Each number is 500 + 50 x the weight over its row's rms, rounded and kept within 0 to 999. Layers, rows and columns count from 0. Numbers have three digits each. The size before them is the row's rms in percent of the matrix's.

# layer 9 MLP down (transposed), 640x160, rms 0.306, rows 530-570, columns 0-79
103:547602497361457524518529467439523478503562570583445562490459577511527480432489545487512590535504497435508526502457555572504484506541474424522431474473460549420499433393509496518490541498472526492446512488496584505507531495475531424483570514
108:553535540553648443543562522557476427495523501546567492538541500472532522467503526544472658553565493545605401435460517512533460424460482470466478535534431441470480570473523469468538488593522522551483532559535547494502427500516486450572551448
104:462487597491533492543522385452525423537492511552510496519466578538467457564437409525498517544510499573560449493503510443451433454494505588559415428530477433508466512529483535497510565484378501514518558438474472524386520529406508593536505482
090:456419515491313494606501491502470525514530489552499525507459573522486442566511589555544524502459518470549499474490503529451462558527485452446427492475541469498471467434471505467490514550463390427549632437510563432492525448490402477584514503
095:484411445508566593444532461482449420383494554588447507487416502539409523504522526518469468497409489505536509486508496524547450429464625521424455543465526610576452579507487457435558571506479421577492550464512463517467514532496540459495527535
105:541447538581598441543472542535543462513489491482504545435470497480452542527582551551575486525581464488525500427567400455504566479544564516517486534491498532525584542551503428519399503584492519471455445534542516409481480490481427542431539592
107:627593472448536457419526478415458551408511472509399620496447546539514509457530468466501450499483492447542493524446550529505519430413575502537455487527509415491453476568439557466442528482535383576482591476513444572495447505492530497496488497
101:562476416555461451538440527549563480507531490519546452516368508531497534489496492462491567477566498481426559456457544525475519452465511453501405480548523498449554501517543483549488479448465637463517538503575550529495454539455568492437510448
093:465502439492531603568565515517511528455491424537513494538523441445451470551479440543503519510513549513497512559391487458508432452444535566495519523419460581477476490534493406480566502530420579568528610599483528545516500534499477490522437563
113:432585537451427451437514423370530608442562496536552445400545545545462493443480581475515466497483485483507493586526484539513515460453545562556486516402517431532426575409463516439489556531491522434552531488439440543462511514439487402554459537
103:573452487484530551474460521484472377540459519445529461431562467493488468506491404439489510500555460555445461444496520448467441468537556560474540438466523464455450463493435500433483501568526554557566573452516563568452503549467490462519367457
096:435362421631543478522493439460514464500504448473528544491480534450457537567464506523492540533426404469499496510547467447442522492498597495517461552528494477513584430476549506577508510474480536456444523590582423492511523506472662446513461502
086:487589559547467535515499523467479525550505446412527557478479527494511408416472545534485400601510479517432472514531561446497524513507486439480450459466523450461556532410454506485516461516546545476511540459519526446474477488446464540437514444
095:408495415520484535534520479406440479530553560536428510549455480460475492573498519473542490437519483400458514457546540597399507505462525518489649517486495505503580542459546562450480510455567551409537465520579522428502538496570486553500505506
093:514482518545594466471577451499616430444478473428445515451495458551475520449559456428503529444515576506478535447597530522485516488401530459557470439546372363589452493475528533518427428454533533542577529513439524471484421617470539550512544451
103:477536418444515471454460450556513496459434452463522542502470379541458544534560380491514600534482456574519533520444497513574516426515582462543503427537464462472505521526660472499502575481538536558489495434535529509453556517506473428445591445
112:568476564473498454411414545557494475520611469544464510546399469503517410538515543625464479475515465552551562523437488464534521476525497467538516524484470564572478429512483364573389459523505552504494526541497519639495483560575541471539521446
103:456531534508428509551503512539458539537551426520494525447524531374400486432502532365535511545552518499586514511490515556550532499525524439492532584479556510530461486500487536526498530448611451477490593569491566541526481503510474539511488527
103:548495544434401474476452499479442396481472468492534512513527503603550435498479481472483497480594601466578445416533530368490511548640540533482481546497509493500562505564478438499463480530442464572482600552439545480393531514488557454507527396
091:456524467556429528472511527494527361445527514466515532462459454550514439530468404523446456519493464564485457497549508570568490487541529420457464479534442276473551541488538532429533526377604522491420506581523522526469532556472513448458499547
130:542468418574464522539622450518447480555573533518489586417530490502449555465513541627512471551560481466493488529542519466572433441481464532481453473511479516464507478471513606461511420456503520581614537554511405520535397429453559488530541449
091:468509505477523523501431434415507606468495484510470398526514546469478559393499516580462559468542516492445509563497384446617599486541528462497513409526422512536384504467497565559505524429498495563518374479558554444462453447480514541455577503
093:480532493495550576435397537559521446428533488556465458481526570482439556584553450540466503506447559490563504497468483508580459464401512459516502513581467427515498496482497478520462533497514455496550482560440481508498455509466477562478457404
096:476468490475585478491511597473506470561408519557435466531467432536540525433499495536538531531456533535473460567655508443501570465503487433540449525526484580497585442488504571516508453541492543485505477491492491476458514540526403453568468474
099:486522396474531492519484428516486457536480594446512496466563479531482504409524478542491560458500492516393538463496591509490518600559457482508481559522405460443532497474390457540492464526622446464454528489597453482441508486550484468333484481
106:484585503505443394592527528541553431526387595489504427540508544555514505567379585499477482530450467504583561575545444498506422512466510467397483564503564495413543549463468460524428483520414532554459485477458522434495511558524492464541540464
107:533534436474681533401506438527478332569444470457538411530500497441516540564493523587490491497556452509448517492524637449498530541474564510570547551588479522550516480547505496396557477521573488438522447702476469542482534477530570493504597468
099:549477436511582529432489433461500552434457493505382484473522529489547472468419510544450429398452471473455470485423463434578526515514487461545504470480571479426507576597536474602519525393440482401540467516577486491563499425568502500486396478
088:521397402533476374434538459540524513574446607469513503545472474500477478487535471476520605536490531557532552515579467448523463526503467543504520447554473455524446482500497504481508515425543432576540505431496453533470524536435453407498496405
090:479477547468496576496545585474396455594464497390549519509564518445384531361495469507429593494502457495520489589489474516413505605541581555534559444459524444476618498428538408457435471473500419494520469569459479458442515532526432548535467383
103:472477482498504558578463506551532490581551464535498599548529503455550644505538445503534511571544550589502510435414436472486442539469444415533509478559481431524532576541402473513451443551542514441531486494539497545499536528527471560549531474
102:543519563494508421524485532504468385462520403522506509462492465421454511546482451517545548528400462518489477506447435505465480579554554445458493471472489477403484578585563460502450457640492607564600619561451532516484555530583449499505457573
101:555549548431600473446482446542518481464523576554529470418505429506522477519425492464601413572565485492477526424549521497471504485473554468400573473599507492607486454504486527508620529502483591593599523443522555433477516445447436401527513489
102:525452522478483602472501458447517481569561429471473547381459534442454472589448532513549496514541498444508510544478501464447477528464478523474446484489527618423477499457496409477437457552472522533529457464438470460510534487441517543496488496
113:498411547414470459451510491527476591537462494462518458474374578453463522438418444535503444467497474558552524524492455475506476488552545489496476440467484434525386511492512480561554451513520492522540525577528364546401481494516610478513541484
104:534454583570500455435475483540514429480489451418551485565460493509465460460565440587457543452471463603493402497513501524539527548487477419453476465462521453517508435538573577455538552449457519480480555437491437475554517515533497536550466515
099:488494525465451467505476425507551548600491521552413547591489389464458520394521546464568585539430567506419515548527417548553567514565477430545563498481514490480520455464548465508397438528567469460589495595516456475390500512495519493451520508
111:437509455566571535516452527493546501566438461447567491408442461461491483593421505564476670523492517444471476499466508530439485429472492529449523476495718499567543546466536586509464539419494594498526474497540487535402485529577508484425452458
088:565427443497442557475422503567541619461505519382488481433575502528523476453499562470467539575434526424520445542637494506504494502484411465454568510555623468479511534478560475526549462516555431531504467545494406519409503481565489481492511469
102:506411424501559545478514526528559491506517518561520517442503516539589540546435472455408464534467523558532409477508401407585489460553533523463408435525507534556590533514540494427531464454446532505558425448484399492486399483484514545437462429
094:468443428546559504559387499426512478546517507577582480467507507376643527525543538501492534460624453512597486524482516443511466467491485474551463447491564468443438518503426454515492518582467413434475493483547580476502570560470532534590492486
# layer 9 MLP up, 640x160, rms 0.271, rows 531-570, columns 0-79
109:510555489572549521457482528553670454435433423476585424467474464525500462523427485462469471549455530471484472565533460480520576496561473584489443591467551483529494553432542515510533461573539563490439547451571467537490559532628452510517459420
101:496455530536584443599565562521566522427485514508409529432491594543478527541499470510522543474509390571562532588484484445552479434452499561605471595515488506498532548462535559468455501492499474560498521416478430581447427503561525541515461496
092:482455498577528531469381563461520442433500561473500557504530516562504486518506492518510423555492513505457506457568554435561556451448500585547443574619537478422464520455452467552510593550459395514460487523602517471477497509451522438496487507
091:443488501503485408474584410532576478494530414525502575444554509497493441485502452485459524573509410413525511518516438537526489517525465447560422519447514477600485500528424551487535467530573484445457451512448505484531477510623532513569441465
109:575428562411524493457532393541374508495467542448466592524531528436487500471491473458404499453595490527574510450473507533493551477593609519546522490600516526511563486501508552518466531449492542501541476533492463418478506531435539446499530503
106:480565514471479527510493539575438503489426438590429517567408535485525514626574562433537511476533468490616552537530530460483506517483431385496514549450427424501488529548463470508488466546531456506525541530403453575537476539456495473514506502
105:512544504474470496537488527561400524385418531422429567515455509417583595515466570487513546483496538481606509465502498553522492555486533503520532467499622452478552467519472473408594490541480475468468424492472563446361542490575475453543488462
093:509510519514438407488465502472527487456488482601561476559490499512479521581457500496481496428448538501589448540457404511517543515557494485442556528535405550482466557502492626607550460554535536457551538409605513471538522470461537464548520483
112:434591507436557483393420550476555464438532437535529515521450437568679493584542455509531441511558522538442487455563471484511544533557601515442496593452527441546465515457532559549397414526560527471530526554412389484563450554474521441510492505
101:529489514531559454378519405535580461437569394509608562515454613413552518495485485488559462460562454511511405540524430557481466481467446489523575489469502519606458465628524554480509478509514457543563516558501543554612509553502510488459516532
107:454535451580435519518480469437530501542552385506655503534487523494528510550406488540447507517492419466481570467542447493461459483472513478458549556569500484510508499519498412525485452474638534459464443498568477392459521486613555487526476472
096:487562476508462469561502538477483583592421548494499465500496545489447526501495363492522504508471433424559494570498558522438456468510434555522571538482606482518476506539554512476500469513421478526468431598371488473546462534563581412545452457
099:464504424468427530452526494443530457462493485525438542528455502601447476485494482502497514444561447445455536446594485464510496449528587594478543464621510450525464529439482510426472538463481560412481482632582443389432484444568491558483509554
098:428425525530464446500419455440601499443493516436528395546506587433464482507495488502496552548518449481457540468586443494488447440528461545548505577447411461412533468558500484537548593503524554445538498481438529570514550561510482491483562485
112:553467497467429438544461521461543545507478496409520485427434506529491441586535537530510380510376573510529438546582560543439494466514493450516433428488448542487541474521502520544452566502609539519573445459616464461494518428414485445462496470
102:473485496559433541612477573560505471474500498531515477546540529445451569555427487458438437446417529504517502476517574474484497577565458488483432461457501474597432588530525457545497529500506435630448536414462485586409567439470534492461437473
104:516520350521473453452465493463526454508476520523537502450532614405558464499459552525580532522504494517484506472506518485573569424450535530464422487511517528350524466533463488514483499504433489518490488478449543517517500461506523398624470497
102:571488492466504375492418562488594514461493455532620426511488515577498357553553483535519545480466529502525442490438488513496619462516432473466443465528467552475529558509523557517551575480533465537518438480444603479455492550445526463494581447
097:469544467526408451581523551544410544557509491426603635489541459511553469477421579505502502486426530538460496471497509431536524463546462509441569525469500467496374501467473460473495402454456478516569516427529484422471439434545568559520398441
123:564588581493391438456438519541496464499465484487507468499551562536508447493570496519528478548515519459504561507482532490470609603481536512519528492478452439531417455397581418545516457517477552404455426452515607455529507477529465488503488592
098:534527535479406469450483496564517615378465500593529518499527425445515439513485552474506536444463476429510465564453520479547521576495544473430512558519536492460473526378493608390482508596545418442544448502590455466474457443600382489514554458
092:452501478451506517449538498485449473502535517488507508465549528421511446481552481480498480583447526590463470492536419434493440465499467525435537604503590476506507411424488499494477463496542364518615412524551581426537501397517524545517503508
094:445526528540559470509576623465494519487576522489476429550500525543498516505556472418463474496427508409488471538471459517509549518641584542502462587497491468462467547441477464512516532535424521553478501554440631487558531548447528450413556493
096:440599470476540501540452532519495453448472486500547548499560541565501507497522472489551390502565450433437534459466509446432458579560553557443490612519461507533520451518471500426465429567532511503481579443530545461525478546400570603693481519
095:542410534536573472623591505486523542476546550469455620468536478504463523416485563467472516553549480370485513504431450455529460561442529500438485503468483543546521514481516537525601516510590530499458521435499502499507483511510397514496441589
103:546502513496603450486532476493443457441464433525538486535462518527524471575517544463481510509487467424466492552474653570536482485474497554566499531454520509500526538537514476489522386573463517529490425574493537536495512578588424552532494516
099:566578443389571489671496554507537499526484463500536467495443544580490461515481429592526529597553478490408450472498465447575554574505441477422523503437450550510501478533485537475522560506475487406514522462507549637562494442535531441524433492
096:451460592456498497499481501475539488468535460581556543527574525555446403493502536519579504453515487479568515592434430539504431443471534517442383529483528560505498521523519552459575473486555528584450455438468514431482446457510538490545446568
098:547458535520531539529498469559507474620401441505459480494555561553487496456513509440533463511503533549511515552532488515487499538490652612532605521545447489418534506381590528425534519429477446504486525523452524486579544470449495485548531497
098:492446464528461475457549493569570518473528483501458427479501568535483449462479599575533528472567577477480497547588451548500556580560484575466458553470539600448448467489459479428532578481528512516528416501512468492584522497441496401606523460
101:447492450423527442578506506407495480502487543516538514522415581507491489461422550507397540499444479498518520507468595484449520513562463518483623562438482506442553513342498564448477586532434447472503456430458474526478466598454513549582521379
103:410530511414558512438464512488487559430501419382496574456526517556568502493502425393496467580546499453461363509469533543503384454513479517487481452580562538501508512498514494520454543526510606490487540446477431494503482590526463512490499472
102:465588390429525524424409388465520447507522461469522563458471444502518597499551579550465479487511489445479465520504534571487469514540477460555425534516502587486438510513511474585381565525588444462402590554413526476516397472510525489530440567
107:477446408537486446446503445533388529551482457472539619462481542489485562504437496457470528455593445555581485461585529520476537442488534515388565570546467548478520525502566510408514520478576409453497533496522497497505415538465539459588589479
103:555485450546537596480481488457452515454511537446480460482519488506421459548544441477451462541555428522455479500476420534530523424452507508509449552543482512493429406439413501568402420500568520608538479441392590476551554562527509431514470488
099:441537442474441547475487499557459477370455455507576505487520420455507468442397513472530547457503707472420433531486529432473534506481482541530551505484481468471507538512414557479512474499500524455505534423480558543545506462567432482454457414
110:510395511539570485591440661592485519432431526449518542478470477485498468450476567532397537519652584490497479548452547503442544513566538581438469482527550539464529506496508574466511477472483536488433555454539535551448525471476501439519499479
093:543495538472412490560490548436497435515567451540578543554499538456512516509466552489515458481490479519681556504493533478538516565538423438463487506554508528469534522561449533547589511472460509520463469586561531454476490442480609511447529544
104:463540537498542518448552424498516585497443607498546554447545550519485506506570461532553552513550501425539464509539521533420476447457600437416502463548443510478475474506566583355593431528513525436480463387527501524479520524516502434442580568
098:447545495412498498488478497424517470547543526371505511505521472572428529497597525528496548538499513455488502539409537523469492509493503432630509540502505564521499573454543483507500559530440423425451458541550480531434522518409463552561515520